Part of a small language model's weights.
Size: 13 layers, width 128, 4 heads of 32, MLP 384 SwiGLU, vocabulary 512, 2.9M parameters.
Architecture: rotary positions, untied embeddings.
Each number is 500 + 25 x the weight over the matrix's rms, rounded and kept within 0 to 999. Layers, rows and columns count from 0. Numbers have three digits each.

# layer 10 MLP gate, 384x128, rms 0.0743, rows 325-383, columns 0-63
513497497492544461491492518545495530514520466515512481498513468487533476519507508525536491457447483476511530550535482480514470467499505530512531514481507528505477514496483501509465503561551507
480470479559490458541484484535504521497507509512481513487485543523488516541488523493501496477515467479503517507477506465447497446555451497503442478478506499505462471505502502500487469528484492
510517537491515485514520501467488508490511501492527502523465528503506489522435496500465487519510497497526539516577489521460489490491505528470461471502484522543510479527511515512443506496465512
503533485503503476477466524504492521550492480496496511530484523475514465475506503530501473488444492512498494505516446476497518539542542478515485522487523493501520502498509498530544467512505474
468529485531525532554543466445483545457485523496485528527485515508539538518495468475501520520511425470520496494540462537519481471504476521487490456512501485521473439471523535493479515497504534
491493497516479471486522526527552437481483534542486482475499460486518537501530514534505507504503528502479468514453540528524554492493495486505513484499484504519509488472569431489492472537499563
471490490501546516482436558521554453490536484519489517533521510493508516472483511469490486487490523490458524521478514540535507474487474484457504525444502509501455452514475528476447468508471493
531503478498442519522492458511514495517520562511529519478511461485480464500519508484542519513499521488477492481477500438525509446512525514472528492481491504481482479519481479527481535517460522
487536496486514524508478495507469516443489497523486522539490506493520467496480509509471473518520500502497501517501499510502436523519493499489521486474460498470502509510498490486431476490526461
505509458504485522518487516460492506475553446467493497523539503511466489508457507520525524472524520545491469503516498519519545482547475459470499501486506502496545495506480508475466497498476502
500516470451522495485523505521517517506474519540543502458516502502502550495500501522518471486524507497541490475489504508482515507480512536513530519547499541472477493513514507526500489490500464
521524518506498493506494482498476486512526492525482516466487523513491502537457486497489475485503497509505467478481493471491486483522477462509514463533511499495475464503539464527534522475495496
481509500536517470479482478504432479527491496502504490517492505533451507527517469495553499563512500448535499451497505509508521500551503488490482513492456489513490499459503496496515504464513483
506521502454442505508480476537509472469505444482485472509522517516492527488531478539525474494518538457485492485513502492500520513498523483520481553465447495523522495493586467488468540485502516
548476546524502484486517472514528529491526467474531476471507483496503512530459556508512512515505473456471487527530530474508502515494465519538483471503521474458500509505488509472502483528516493
551532466521497511481501510514488509499494535458512524534475480507535511527464524538483453461506487479507514517522469513468504488522454550495506494511490502516482524514521482539472477496495508
508486526502516469508513497444467500459515522524512498506512490481483509447503515464499537512528546519480501533534521494499501493514505471530466515544495478501486501524522486516521500548497482
508476462477480501521538485499492509510492483494513495528468525512455507500495504459507466513540522479484480494510506496528495523466458504497459467508475434484559491533491517487506479492534433
519530477516504504496523505539487492478489459484480519519518508526524522510479523494497511510487521503514499503467453520517501500526519507512492520510505481498526478486512506499523489471522530
468547501530547557512512516480485458528520489527505538526489460520515556504485505500563530503537529501489494518494481515489513538513559486514537490498515480482478533521491473491490472490487463
517502491460491509526543521503482424487458510505495533490494468508503456501535490455541491491523556464492488519498493485512476458479536513523505503511522505518465485506475522498498494499491455
539501504448474509496494474545539505497490538483518495514484545432463484506501526444519503497525518513490505511506490518541511515486528488517487484533479510512507466535485535546478513472529518
525523498483537532487510491525483523533458531528498488497504475495458454487498490518552517447468471462452499485485470473486513536495466518500471483505496475564500459484468526488462500524481471
505465499518492495498461484488509474531512463523514528499492417504496487512497497515503482535490502478482517519490508558530462483536508472504528552486486473547499529471525521529492481495441532
526459501461508467526451529521513495501500490540534483445479519494436511544466498501447474516516507483474536534517500480523427489484509488529473470527503521503464521507481515497502537495495472
508515484498519483476498497484490478488518474484529404487478535485466517491506485481474464499497498525500556515460501478499483496499537506489534495492487505532526482484494511520479489488531483
489525538452521511480517483479515502475532507486435484492542465480510498508486528496474511481481512512489540540515499488523516506500483462508510448457483486501540507517576509538529497523516525
503546455505468515502506491538504491470478520462499526559486530526515474509441532505522508468519523540510518486532492476482517515474431522499484485491503498541534470464486458504478424476515446
506493504469483543503515487480533512476499517478490481518502512546540504496475516504516487474445500486483505540533487472503559533479544517526495455491479450525509471508470505476474510495520479
515524475498494462496472485460473514481526482511524484496425491504531518501521505466482479483534476508501491525491542478454509536532550490502471580475492503501464476494483520506483538501488523
485511435483491529554516469517467553500452531491456498485503461508534496480505485527527491494506510482519476462470529537526489442486538535475497517532498486502507490526541501502500464495520502
514485501548469529523502505492574523490488480552527474495459497498517493513468516491515491522511525490538503485481466517516513466475552478517523479486495459499568488503466489533504524533483505
515487504507483509555517517539487507466498472466489488515483478477507493495496506510494477509508493500476480497516511474471500545512516498485497561493460478509495505498506518484527499439487532
506499530499514537525523512496485506537519506493536459498481524538478506443503481522455479490521491521471482504474459450485455501497490509502506500498470542500496529480540483479486503490511534
525474494488523510518471497498489455498547506495510480484488510507508482532463530497508498475503488489512513523484469495507474504472500527536503499496496441525500499482496480476469482524457478
506486469478496487544500516510533487489509485464480470531501510482529502508462488516479539490514473473510496508542510507463451486498483464535454498506458474471487496526545494469474515475497499
493488495466480497493514517481460524459477494447522519479550515482472559543520476497520522459478538525520524511488462490485524508452506521474463506490481502460526524511530523530479537515485505
506512494514535467504532507516477488509489467472477524510517482485497481544468496492511508494473472487476505529504480520486506478555478510492544516543505454496551473471503544473503490510566493
489522511525479529462496501500511489483516521503532563529490507481504535527501485480526531492483512483516477529529481527447485497464496489526521509514506469533529509502510484516448539507485524
498466546483501501492527502497474499488519498531526516532508503525489549481521489472494496516494538479482519510464469488500523481503478510471518505507515530476509523512532470524485502504524501
522481487535532468477557512503504537541522496455487487445487531541506479530475465523479507528509484514470456520470484497489492527487488501487510485467495477542490524495537487492529526519498476
520550495483496505523470465499535483518540518541443480497503518487435465492523472528547532486485468511507525478478485491523472479530477519483486489515483500519541504535530483531490434530521427
473507534482507488502559495506525444460480519527499493497481507508523509537492436440489529512511514500516525497480485521505498469471528522480473516488444538482504470473510492530530500505487498
503486517543520478511487497515510509509532496476512473503457482512498489508508515492523482526582541518513456516474453492473490496486498492493506502446531482497479491525466493445497489495485486
522515543486537505534467500495477519468510506513527472468444521506524499504511517497548546508487490499478522502474473487441474489510517485510487501493512477533525497517578470530488475512545471
496480490461542485482508525492495496481492526439551497493513488486503515543503506488529466502541531520510463545453505491524520503515544494534495475492500530516480501492520460492493474484500496
471496518510513470529484491520495489504478475448487515526522470531533521468519493480503506490502501510505557527482520491510490494490462476490509470491546500524467507521489479522486531549493515
467475540466508497488582467498520490539503483515532470513470524515508515505514489467492493502506508488524463492547489468497491456483477563495496476471472491520499481516490478495503527528496495
449522526497463464518451562528474484495496467497496478494528516498518454497479513470490484552508493490502491534525482535509510474467486528522482494494485503449467504455470498515494508507511491
489479500526503502516484533522483493548486464486503519527460560469495458459477508482505487505523538477482489489469510485512513489523445467470494466453520510502484481479530511518505515496503474
497531474486517484474490483482522514473496421545534485514499496450492485494445535557497523522518488498503471509518477514475511471527505457476490455507481524510453509544579475532522489471568490
499473519463519492487438507532470494525512539500491489487451469471514497507456508524498477489527535510471496503480509487442484503499483490469547512501490493498532517560522452494457469521492488
517467556530490550522495523501466521530469476495510470523539499509493479485505498473500492527494474479470527480491534506475502507513454461534499533532515539472487495530474482492503525493478517
490468532471498490543532520525500527494512507467469460500498542435473459505514533527512516474498548496508456518448477471477485497461536499447501517502538517495502489503516518543469445470496460
488479495494526501479488481503520499516478521500540491505506512518527510510493551493535488487517470488513507521526457469503523500474493497494534499496494526499510523510493448528511505479507467
503489509490518470457527510473454502505523511472532500500523494534504450484527505463521488507484481504482511532431467509510573490513528523513485527484445481473459494500505522472483508493468484
490523471484541489482466508472520508494515497480532523516440493462533509516473470480461483522503451492489565480508495487474506511486534528477505543517505495511482468511505496523449480453501501
485525494465509500484505466473482481478518526532511522501467501469582522471505481484556498509534505484462464499528466518493518525484489479524509509472455485505507493505499460489539469503509492
438496484506521488540477503526492494530477536487527493521532465466505510534515459498462536505555510482495496527534475498540512457482479514477473521497499519521542523454503472527472539509526487
# layer 10 MLP up, 384x128, rms 0.0744, rows 325-383, columns 0-63
507509450512479508475549454504502505526472486495490475466498487471484513507458488500503496510540515524536512497531530520519493520532514469513472514513566490469468478475501518533493473463525461
507459498504512515514483440452502493495490507504555533517528519496480538491489526527503487515491477498449498504499492512530513573514535496504517496506487512485474488477512505525478518506489556
500497509489500477475521526534530512504542489453513440484483519459487510489494526486535535498485506490505509524512487555484482525510531485501496503475473510500445518516476504476467476484535518
482482496492484477488500485537489506487484503507502546509487453508514506448481513494500492498489528502464512510495497508431514459469465512437470510538494480505515538516520489499456516509485485
487499520502501505437546476468528467510501504499525482535512514517548498497553537478483492495480525471525501508465495505478507452547524544479478475495564509493456507517524505528457507508503536
511496485495515512458501466501582478481511494519497469540501435504501481502476435487487510472532494510504541524482502530507440513475502503488474517494509508485546532554493500496515499484502515
544512509528471470497515503506505496490508470483487524506508463472485502482506505511514493535492505501497490500483524487511498485483481536547488471466564492530459484517492510489529484554484534
517492510479444475521499526529531499501485522515512493482435443488523482507514509478467514525503488475507478494499512498504492497561533541487514491516543506448509485520505501495493540483506477
531502512450466505504518496487491488544530483525480478560483502488557477482495494499520480474433486546486468475458470507531471458511481471479503469474514523497493510524483508488519522494464553
526493514493534543496449502473488528524477507515489501513537484484522540531518557493483458524461508482503479526499524477459512512496526491461511472494536511500489506498534500503530497521545527
500477497520495469484503515459513495477472509513537513529492524484477497512467516510471566497450512545488497546488484525489464513477513490537481522524501451491487517491496495513448543489494475
510509489483481487510534563490517523542477494510453499530512549489453487473534548473520521495458539477554485502513499521464469472511525483512472478520508481489531480506473519495522497472543508
509496475472499459442496539496463495503493558515507491479492456534526475504465524531531486504496535512542520498497533520518527501482504468520525476525510476470517522452482545509493515505508489
491532527504458475483459451452547452504498498496512512546516546493500521466494526524551473450483476520500482503535530498487515444480478529477492537501460505546512499459512482506462520505489495
519492524516488536472475479491512488462536476530447500517506509507491487490459493493497496469499496525493497539450462487496519534507527505501471494493544480529465499515536456522550487518519489
494523526431468490545486509485475496515526493505532488478524501474455487459469525515493526519462433497463528498479499508507527543490527517511483493475444507490499437467469525532484495484520531
491515519519501510508531482450485521480466482535485461489535466526519513507519503471516477476499522502492468577567520499458445533494524475491472495523500482499498516486492474504526498478529499
510494497515513517535485492512471464524496540478486528480470543552502518492484479493521507479486525449463461508496477497523532502491488466500498436493492476557518473515546471508521519508449493
515529488514474525507476485487525518492486520498466473488509497497501487501508479526517502522492545503487482507486493502488474492524519520472500510444530522499455476485470481467475490495439496
486492458454512474541534486486504498516543513493494506507515478482532507481535507574440442481501526487485516499515477523500495473460482510503492525533503507495499510468479502497483513544493476
494512470501487473498516483464514494511501510484525512468529479543505506492520445475510502495473478551518450507454498453486520484515488455514539532467507505496508488516457557526497454526474490
446444512527538449482541537573491470475494468498491484465537503517488512506472552506539502527496528519498515501467471475513501502525503474486470478476499473483550504467474498504521541522520502
444475510497525501454548537551539505469494500502487504520489519472516446483473505484502531517540462466491490511461474485538521460489529523515510497497519473497512532452481500499494496496536499
470503506551447494508496490502512500535485511460497481517547518488547515509498523521506520505519510496512474482535561566515477469479465535481462495498502497501503493493495521536483479494495501
506576470495518546515518496514524504514507498483500469514477525509509475497477488469504488474534513533489494466482518507485464516517518533488464519485492486452516515482520488501497536547492516
531480477503479502489464489483472540506499533464515526429512498526524538529494488456529524515494495533510491502498482506476485500501441518475462548507493483553488511489494479517482523511528481
524494518504508498539498480509436472478499488482515527456527502455543501502537544454475475524509510502456469510510542530515475505495494504487518500473488507500520530525512471495494498484477567
504515512511470527493496523484470526491503525475438466489516521512539518505485517506498497482536513505501486516526500521510528505506495472469517515423522493497466499435432492501512478496504489
499530498460526483489482479517509514536483505514492496502520539451507493468432454469507485508473519493537512513501493461553524492464493483531448449499489512474516513479508519489499493495489509
510489514468530507513521492478488444490544445475519500534556499489519533498500508517536542531448502502507510537487490510562527488475491547486530420528533530508495510506523516486470487499513515
520504509495524485506497466493486504489513487467484505478459569477482528449476511533507497479508512496463549512537488497492473480516506495510507445474531464509528485499455548523543532473485459
510489525460544520537487500510492515491479493534536478471492557502495464513482491552503480474511533513485479496482526489541513479474425522501478508483475488533442522507496523532468473509540478
500521495521521479472517468448519552489509473498483452523513454509518500513521539555507516454481529547484509490531496487543488503510508479468475512502493478537489538471512459490470514489470502
481521446473450492484533493492553538466489520532521493476461487510508505498530497504521535502512501504485475496516505525437499437505486478470499505556510484544453499479447493543483461541479485
558482490470481503471507492502506531536492533527498522518495480545544498502503484494471506478510524480499518523477486521490529555496486485459506525517478557499516539459474545499487499491492506
526478485477472531554490489533508470487538456468514498485518517517529480498525478513517506508494506474526456500485552459468514523494495468546480506510525510544480527503507507489519472536508495
507508512520532524534481486503536483491536467483518485520523503521530438501514495499524495484494523482476510519514538482466509473505503483485498517499521504494489486512515486463472479506473471
508541468481523473504503536511497474503480492513510526575499506543520536458502482500475492504486483532478519504518522486494519497498518513473506513501516496526506468513509521521503474497534492
507490513498471489495509443525482510482480465462512480480481510471514541482504505507490490512505520487450529457502505523500509476509488505516497558487524509507475512487524475506443502519471497
473469509499520454512503518497488480506485500480517506514475491478527463513495487545509485505450495483530478523463508498492490512467478515488526508483562458524526477484552453486517489490518481
473513496495475468513492545513492487470491456494472485462509513546506495470489458499517533493481485484511475476514509565464510539518539471499484521489479509497506487471499476495519499507471467
475506463514484493454491484488493497542509493510479505497504498514519482483513498506502513479507504506485475512492453514514483490516507486533486484531515479523550488524493472487462469495528524
454490483489501444516531514520505478442528495450482467534513527483494532523496512463488517504507467485468522481517470493475480498486465496518495503510494514533479500479459524567541463508562473
528512479514553447481531483508481542480471472496515467481492504545439490512478474478518476469504506484498501499524494472489479496502492519499502461504488482433520526506489531517489481513466492
539494502505457534534527516521510454511500474508506496516504517495516495478513518525494513513462484480496496472535443496549521488476491520531492478488504504480457532506513507493523559463483503
491530548498500482487571470496491481516530457578506462523520511484439495494457476500477522521511486502514480496538518517483517473461522516503541483484484491487529460540470477541491514518468481
488533485490490477526522500477490485464519506525519488520508472495463522446528513482478522484493535487519518490494540539513501483516497508523513526458541504483490496513481471455474507480523507
464452529486522514477514448495455488522521492489480498500497523483470537480523490444495528472542483500493510519501508497506494481461463540525506471495442528530486502500471450453486477493495504
525530498503521501496474529512515510537448510481485509484476521503527544486485505469576528527526544533470471522494530462471468518474526519542488546525518486528491484546560514520487501532529477
487527487507483517465504508554467502517489502475515485519542510488480477490497484472480531534490502484505512519536514518493527489526512506516540476478496461500488509520515492533462511483520489
553522483504492523534527489436503506504490494496559513533517476511532462525483543471527494485522555524503511499499478495486480493507518456497488478530481475524474520465531468513515490519499476
506537462524479524534477467496431451549487532474467513478474499458458501525474509492545475499488510515526518479512460497516485455471458505535474496528515502538491502497542528455465464441475505
537550493493493510490495461460463486480541476459508458462498508473506523466480475526479502517486492537481518471485507501558547486453451525481511513503478524491492557539522498529524485495514500
518510512545457536463504454440506489509459498530472471471503506513519485497505464546469509511512478485538484564474486514517510509529492485485511550460517477495545479534488466506472540505444482
494523453489541501481449494495560515523517479490492515500521470524505535495498501526526508535514499488476477487507476478522474479490492502465482495507492546526476513484509482487497503491526517
522523521494533457454501515485531477495542503497534486519460452543479501493472525540505479524474494520479492484490513510523491484516539480451497552450508506484488478449503532480447507497468467
511498486439507474516498498495494503501489512514511486471486470509541487494480508539500489490496519510486514392483494473498484482544486490510492540477531513475493502508466535495549488503507508
500503524539503519512519451498503501529513558514522502495521499476528505480493465501527523507525504474473492492499528517542520525514512462515490485509506525515508472502557515532522514559517505
513555530475509542502520523528530431527488485483546490508474460506545495498515488518487521467493544517517517523508503492550509463522487467461508495495466504477494507486503501461492512515518480
# layer 10 MLP down (transposed), 384x128, rms 0.0745, rows 325-383, columns 0-63
486514474518466514503492530527479442481479491503480518488461530519477452525493491451493456508530509533485499462482482496480507515499479514509490469484474487521553468506499504431520475490457489
525526548481458515486475518520499504507487509527509499499498479505532459522527461538499515511470576522523505504507517524519490462471522490494512522497469445506477540436513494489508496483478489
465472413520517519456528476550477501459477475519525501513492497516525511481496460509522513516528518541511502513537478494503492483502481462535501526480493507478505479527524462502483505549531477
508475522511494518468528509464515480527503502484539485492500575511510476495514477526469488485464531458511516495532465478562498501500519505531508515475485501492495519449518505489528505467513519
492518513507470475508491475494468527478479525477482555532518507472470547458530523504513507451460476501477535475528470476503499471543496505467510491484529482549515472475501500496512465453505528
495488519478548485549481551546533526510487540475497491524454444497484494543510489488483477509517508544536487467494507505481528514480504554488523474525545493465523486495464463491485518476529489
485452534502482425505456532522525475468509450473530508519491538519537502468513520522518492505495497509508486482471479535469545508526483547493469547525463525493549485522559488504413507516512530
493476531507500517536511514433505487511502485527495489500528507505486495553515541492521518463480486493529488500480460474529500492517548453535470483493478491475517520499504486472559495515471467
539486506509489435499473474455457472510491485507548492519462483514542504517524467479540472482546462512497495473518549474498507502501518512551495457514471462482469493499494490467512470520510453
543476537492511492531522532484530511495488510483526460506526491471474488468485481500535508510530464484535542478500518502515497519495493491513509499520471485519508491564522497506464475464508488
515478507493471509450514517480438539486520474525491503516512518516472498481522496466508503518509459514464514446479494498497512519502509520498501507507500537513480488518487478507527527453520490
507545499492458512527502514487498440527517474510475502479482462480472523464494493499509474503491517533495475451536512504553525498499487485488533498501506448528519467496466507506544476525472489
530513491527459478527482504547496512505509487525530507514481498507502485500483503485510512506494462502481460493481494517438476471513482518485488540460508491526466502516511453518503492465481479
500469497528538559463496506513482501483557507518501506527510475515520515475499495480503423499499506496482423451477474498512488525453481530499554468553499538496495509494509519509512522473537537
509531490526494479482518472486484516467508521470511561478506465508498524468506441501522524462494453468483502497549520530491500537475464497518506479511526516482503530517526482486476502528482508
491499476532483516490518535595481516465504500474518492474533527476497503488502534476473496501562557483496483517528508504542487480516483529493515502509486451506498513491472489508487492518524526
489492502524544487462550531493531545476489477524515509473553517521520506496520490491489498486498474457480482500492463525494468512479510492520528482468524539507486519483457499523443521534538500
534519505506483530522536535568504502479507522480486512484543497510487496544495509430513531488474476496488512523495445496520522495510487515484544483506526569525483448532548519495465542491546491
482503522467555504450538492581465484506502513510510514496507537509479507524537526520509513486523509481477486510494509468491504499447499493500512518524471498484525500504483529517516530523553508
457515500502511511525454546495477479486505478498528538516478498503518486492478487478524536445487494476489499513481468490486529490488500491505454482544512536482529520503542490477532475453494488
493509481541510501522492522490478521519457486456523486532524514504518506496521462497463416479480523508517437479477492489465536543475491475505508548500501501486509524503500459456485504498529546
539521493498493561457515503544479528490498520452525491489483492497496446506490529533483530472537507487484476474502511534509472521503490532482532478448515546493481500486450559492528475452482470
475512541528550500530541464504514522500474506486486514508479524500495507478501476517519521498504446511537478470543509492478500516505480451506489500493509527542513420520487482557493494502473538
494484534491506511446460458548556499484486505495505514453496509493487503479490445491505485474535495495470473521473488470509516542493494485530507482481515509485455468538488465503480483488539488
511484497463453458488502518510502415505482493496475494471516519468499522473505554502503542460509522512509504538483490536514526484507519503465491508518477517535501513455536515513488521508490506
530524485519490476491507485501506504527508487509464506529465515504484501532492482528533497496485469551498549480510516484511509497524497465481501442479533532586542482507478499491526481494477504
512502513522535485520514479489525484507561523497479477508484554492513497480503479490498459497457524508538486495506500514527454527500487518458540481475483504502498493535472531491559527498483507
529510510483459467502501448564520554505475505491521486503478468498449491503462492495510501487493461501526496521496498496476508470475479499506473496535506482528500540468453505517495522501514525
519437475542562500509529437541509520491529537524505472462518484461493485542479513507464519512497515513512492473482504457534433509530503522469538511517497511471478474488492498574490503514500511
448481498509506499455548552537524455509458517530518494525502548535478527463524500489490507461493466495471518474465490528510494484456521477505462554525531533518513519500519518497536521554523498
464501522510458469465481517420525505474487504464479481499523489552463514495504485447480539488471517499508498522498490490505515534513492549485483495462526489492503450499481492466458450536507536
490492527507461503511483531526477498531514470492505530496470487520547493481531501484429494488522521533537494494495477548472498506470511499528453430516504498474529492494461507462460520521537503
503489512487542469499525554493520481473533546550485530531460498496490515516547488519474461492465493527486472489529501512489467499486493535508493517503492506556481456504492525509541482513505493
477525539539510522481489618524499534502529515506508511457489439456513487511466477561532462489493517456493474487467493478496506486515493429459483532479537481520520492468530517543542460472481473
500521560486512487509473535538485462464496469519497528494506500487497504467494533506524481520482492509496560499508520461529437470510509515469496494515543488476518501493512452499515508484476531
499528485506524503498461491497478533473516550547533479524479494449499492505463481485510524464477460473516490513548464521477504481474530547488498502529518466479533500554501468538492541516481483
501527465503457485537477489452484467528517482526482498532514462492497495528510477512516519470482484489499490466514509509477488439475508498537487498475510485447500472472466473488501533503508500
511489486501490484505495518505554516485492516532453487487488503535551518545473501511491460501495541495476489484534501498509464466528533490508456482501469484521469501524516499507501513507502470
511461520498530480490474477506524479492508483478531457462494501515498510521502490500518528489509445499518495510549487508538510488526473550497508468541495497490506492527511521520516526506531498
469548511485545480512490550460454510494509476500516497518499496481476495518474524491491467505500507485485498519518503467504532477528502497475521528502493535504506495480500459499446511550549513
476511517471537499497529507477545497504489492486472542508483484527502493514553502457487480490495474479475491495512541476543505468494526551477506510528490465484439509548503495514512534523480473
571457481485471524472501528477543525558470505495473485529487522509551493506450494505476554462470512508488502495513513500528536515443538504473451538525532510485509505480524462503473508490497496
539524517477528502479531466506504477481437498502488487473513487499518528504527456504523563472489550483479467480534520499503497526478517502560508444485454491474557531500485486516526503489503465
503524471495478505503502487462476468488501509500474485490495533500521498502490519485476559531511517564526475495518479502490533496510516451518518496518519500506519473528485496510540500478464489
486567548509486568512465566509509496509489512508450539505485472503518469465514470520510474517499556474482488502541461485541444521509480513512502519499490524504540493494451511516498517500440485
460456463522481543481489495493512533501499510475496505498453509493483562480503507466502434482512477492486539509503506467503475556441515492530498497515507490481460505512536494499532528519501512
519520487472507511478538501553504454498508524482506466509527519502516505505445510500455540492528508540518439521510462516486531470520524540466477464475520521497518445503507468468466499491497502
541464491510532484500478438501495506485496547493444491519521471488464481512464488481465471482453499464503491501525498505506476516510498514478481514505456525508476512463486519470478515541461487
476488527509521453505537491511483495475491495506495497505500509511474448495540488512482509510473489555471461508491512496552510506559478506481547496467475585477475453491484479511523491481542507
561469542460497528467498477494532493484510534471511489478540481520485515517524477481534506494511454506500439469517504514482532526500468493502485478491450499535504486528489479483515526537447495
498452475474450490506509533509515475506493488514533466429513485482481508533515518505523480522513538513490551495513503468545534468480465490515498539482516458503469513520497508461510554492499496
515529478475507497521550439491516500494501475456489488438505471521542488486499465481519489497511446471526501506475473510516454537483492499544515467513516473525490540498517543476519529443481520
533543460466501510481490483537521494457492532524494533469483544490451502507525508450517483479491497547528491485509479502499540483503482557463500479512479492499528513509494463496507509528507504
486497524495489553504507505460479504483492482508503525514511531526494512499537514520531474476510517470481491522495532501507468545477550466490486480506515519486520523538522466491512517480458529
489495503498544504510491476546496513471482504526462518498482496488553491462492478520516472498486507481500502488462510480520483532522440542501489532525488467447485492499491543469483488506511508
518481528482464500523472515494472513509493516511518528479535501498480460514504524497535456507539518547498489541493501485520503483497522527538483563499504488528540483475503462480516484473471512
515527548529530480449488504492510504478509460488555509518535441527482518485534517544536503524500530470492479489498483475523482495501476477523506516486511482492502527516510492496502534537507473
473471489497464508496522469459545469486481485472499483516496491521569492516490520497499517548508498473508527516509487458504484461521508519458521528493507482538553498479530496465498509490442460
477471465501499507517469514500462534502517485526499484504498509494504505546475482504534495516534488465465495459567502481482508502450511502514511525537505498529548497516483462545505521461490472